config.yaml
head_dim: 64
rope_base: 10000.0
init: "normal"
doc_mask: true
Each number is 50 + 15 x the weight over its row's rms, rounded and kept within 0 to 99. Layers, rows and columns count from 0. The size before them is the row's rms in percent of the matrix's.

# layer 4 MLP up, 640x160, rms 0.132, rows 420-428, columns 0-79
098:43 40 52 64 66 36 54 21 34 65 26 35 67 40 53 72 43 52 54 60 39 42 37 33 55 50 78 66 25 51 66 50 43 50 63 25 45 67 52 44 59 36 35 78 58 58 33 66 58 51 50 47 70 31 53 41 09 67 39 27 54 58 55 57 40 14 64 73 75 50 36 54 53 51 13 00 59 57 53 51
094:79 48 53 69 33 53 55 38 76 17 46 45 60 57 61 63 43 44 60 46 75 75 36 75 54 56 47 65 46 48 49 64 46 54 66 56 45 20 49 61 48 87 43 73 61 38 35 60 47 38 71 63 63 30 73 45 64 63 57 67 64 33 62 16 62 81 43 47 40 53 53 34 52 38 58 34 31 12 59 42
113:35 61 37 28 71 55 62 42 34 62 28 54 51 33 38 78 54 62 69 49 55 53 66 56 80 41 75 36 56 39 70 62 43 45 24 52 24 54 62 31 39 66 68 53 45 49 24 54 55 70 59 34 77 64 63 46 46 44 48 36 72 62 50 52 34 57 40 54 56 31 52 73 19 50 42 10 73 64 47 73
111:49 57 85 31 30 61 63 58 57 40 41 57 47 22 40 45 54 40 50 51 19 58 58 47 64 32 29 91 71 38 30 35 57 52 51 67 70 40 76 61 45 49 47 34 59 26 46 51 70 56 41 67 58 29 45 49 48 84 64 76 39 83 61 49 60 41 59 68 47 44 28 84 29 73 59 34 59 58 73 45
101:15 63 53 59 69 59 71 39 56 72 70 37 26 28 64 55 50 57 36 74 86 43 60 46 58 51 40 43 35 50 51 62 62 41 65 47 40 31 47 63 36 32 63 47 36 51 43 43 48 34 38 95 63 28 53 40 62 66 59 49 66 59 15 33 26 48 55 88 47 35 55 27 41 46 41 36 34 35 44 64
108:56 47 77 54 38 61 41 54 35 60 23 33 48 49 67 20 31 83 27 46 50 55 44 70 39 56 67 56 53 57 52 30 42 54 70 56 26 59 78 59 38 25 56 60 52 36 37 51 59 29 32 45 36 42 27 44 37 67 51 39 67 34 40 65 53 59 23 34 56 51 31 25 43 50 75 31 51 46 40 24
097:44 24 44 23 67 20 39 58 46 26 49 64 35 71 34 77 53 56 37 53 71 54 53 49 51 48 42 26 24 48 81 39 25 61 61 50 50 52 51 39 41 80 41 62 46 69 38 60 49 43 56 52 47 22 37 35 52 57 56 34 47 52 57 40 46 56 12 22 63 23 37 38 42 53 49 43 74 42 63 64
090:41 45 64 35 58 34 49 38 38 63 45 75 40 23 35 69 55 43 63 31 62 27 38 47 37 61 42 76 34 48 42 48 43 52 49 37 37 54 51 51 48 28 48 56 86 64 28 59 24 39 39 71 35 57 56 62 61 45 44 37 50 29 28 45 68 55 51 72 45 46 37 69 38 46 24 51 60 42 40 67
096:74 42 62 44 42 79 70 45 25 71 67 58 32 44 41 42 50 28 31 60 43 72 56 72 43 28 47 52 27 45 31 32 56 62 39 39 79 61 48 70 64 38 71 34 34 57 73 31 27 54 48 09 62 73 54 70 46 46 40 53 74 40 22 56 69 54 56 40 51 37 30 42 57 70 43 44 36 57 57 58
# layer 4 MLP down (transposed), 640x160, rms 0.0686, rows 420-427, columns 0-79
105:68 34 35 31 70 42 62 65 55 58 71 75 46 76 44 66 25 54 34 60 59 50 71 62 60 66 36 52 42 48 21 57 71 54 46 57 35 52 52 61 45 57 62 51 55 52 64 29 49 25 64 32 49 74 74 41 43 36 80 46 72 31 48 60 50 55 43 62 09 33 75 69 41 41 67 42 60 42 57 62
094:47 49 71 52 79 36 65 76 49 51 76 50 49 53 66 44 62 73 44 51 51 25 17 48 68 22 31 52 34 34 27 68 43 40 40 55 62 76 58 29 65 64 59 68 64 28 58 47 60 31 45 57 43 48 59 71 71 30 66 67 70 59 50 45 64 69 63 34 25 65 49 42 52 68 47 47 71 52 63 85
114:75 59 24 42 38 61 68 46 53 54 51 69 72 49 50 74 44 26 50 57 45 24 59 45 53 52 45 55 55 52 46 68 51 36 38 60 48 29 60 64 79 48 60 60 34 24 56 72 59 47 52 39 59 36 39 53 52 37 60 48 66 76 43 53 39 45 46 49 28 46 33 49 47 50 64 46 63 79 41 56
109:47 78 52 62 59 51 77 47 41 79 17 27 10 31 63 52 59 42 70 75 62 62 54 43 70 58 37 68 52 60 18 52 87 53 61 47 38 32 58 40 91 50 43 63 55 56 32 35 32 46 45 44 54 42 35 45 28 41 45 51 54 53 58 50 47 64 34 70 51 47 48 30 27 53 59 52 70 60 83 53
097:58 48 49 46 77 32 42 64 26 72 23 65 48 53 24 51 26 24 57 41 51 83 43 42 76 43 32 52 69 46 64 66 65 56 54 57 64 53 35 59 61 44 52 52 51 36 49 25 48 53 73 46 49 68 60 33 46 47 18 55 41 54 85 62 55 54 46 66 56 30 14 78 33 64 87 67 39 64 67 61
105:65 61 72 56 88 71 52 28 44 66 82 25 58 61 52 23 61 35 46 66 65 19 71 57 52 44 46 58 58 37 24 43 33 69 51 31 47 36 53 46 61 63 68 45 52 52 53 64 57 41 37 46 54 68 26 52 33 43 52 62 54 35 32 39 24 23 41 60 74 65 49 62 68 64 60 48 50 63 55 15
099:45 54 50 59 50 58 86 30 62 66 29 85 49 47 47 42 68 63 21 32 51 63 41 40 54 36 26 44 50 47 42 46 58 24 63 74 27 56 51 37 43 21 48 53 74 27 38 63 72 28 71 48 44 55 34 37 54 53 58 73 47 23 52 55 65 38 63 59 57 59 24 41 25 50 73 52 61 45 16 43
097:55 36 46 67 29 66 53 55 43 83 52 56 34 46 34 37 58 39 68 68 29 97 62 57 53 57 58 43 56 57 74 66 47 05 37 60 46 47 40 43 52 48 33 55 30 30 37 53 48 52 42 53 64 62 54 46 45 66 66 55 37 53 43 63 71 52 49 65 30 78 32 53 58 73 55 40 53 48 96 35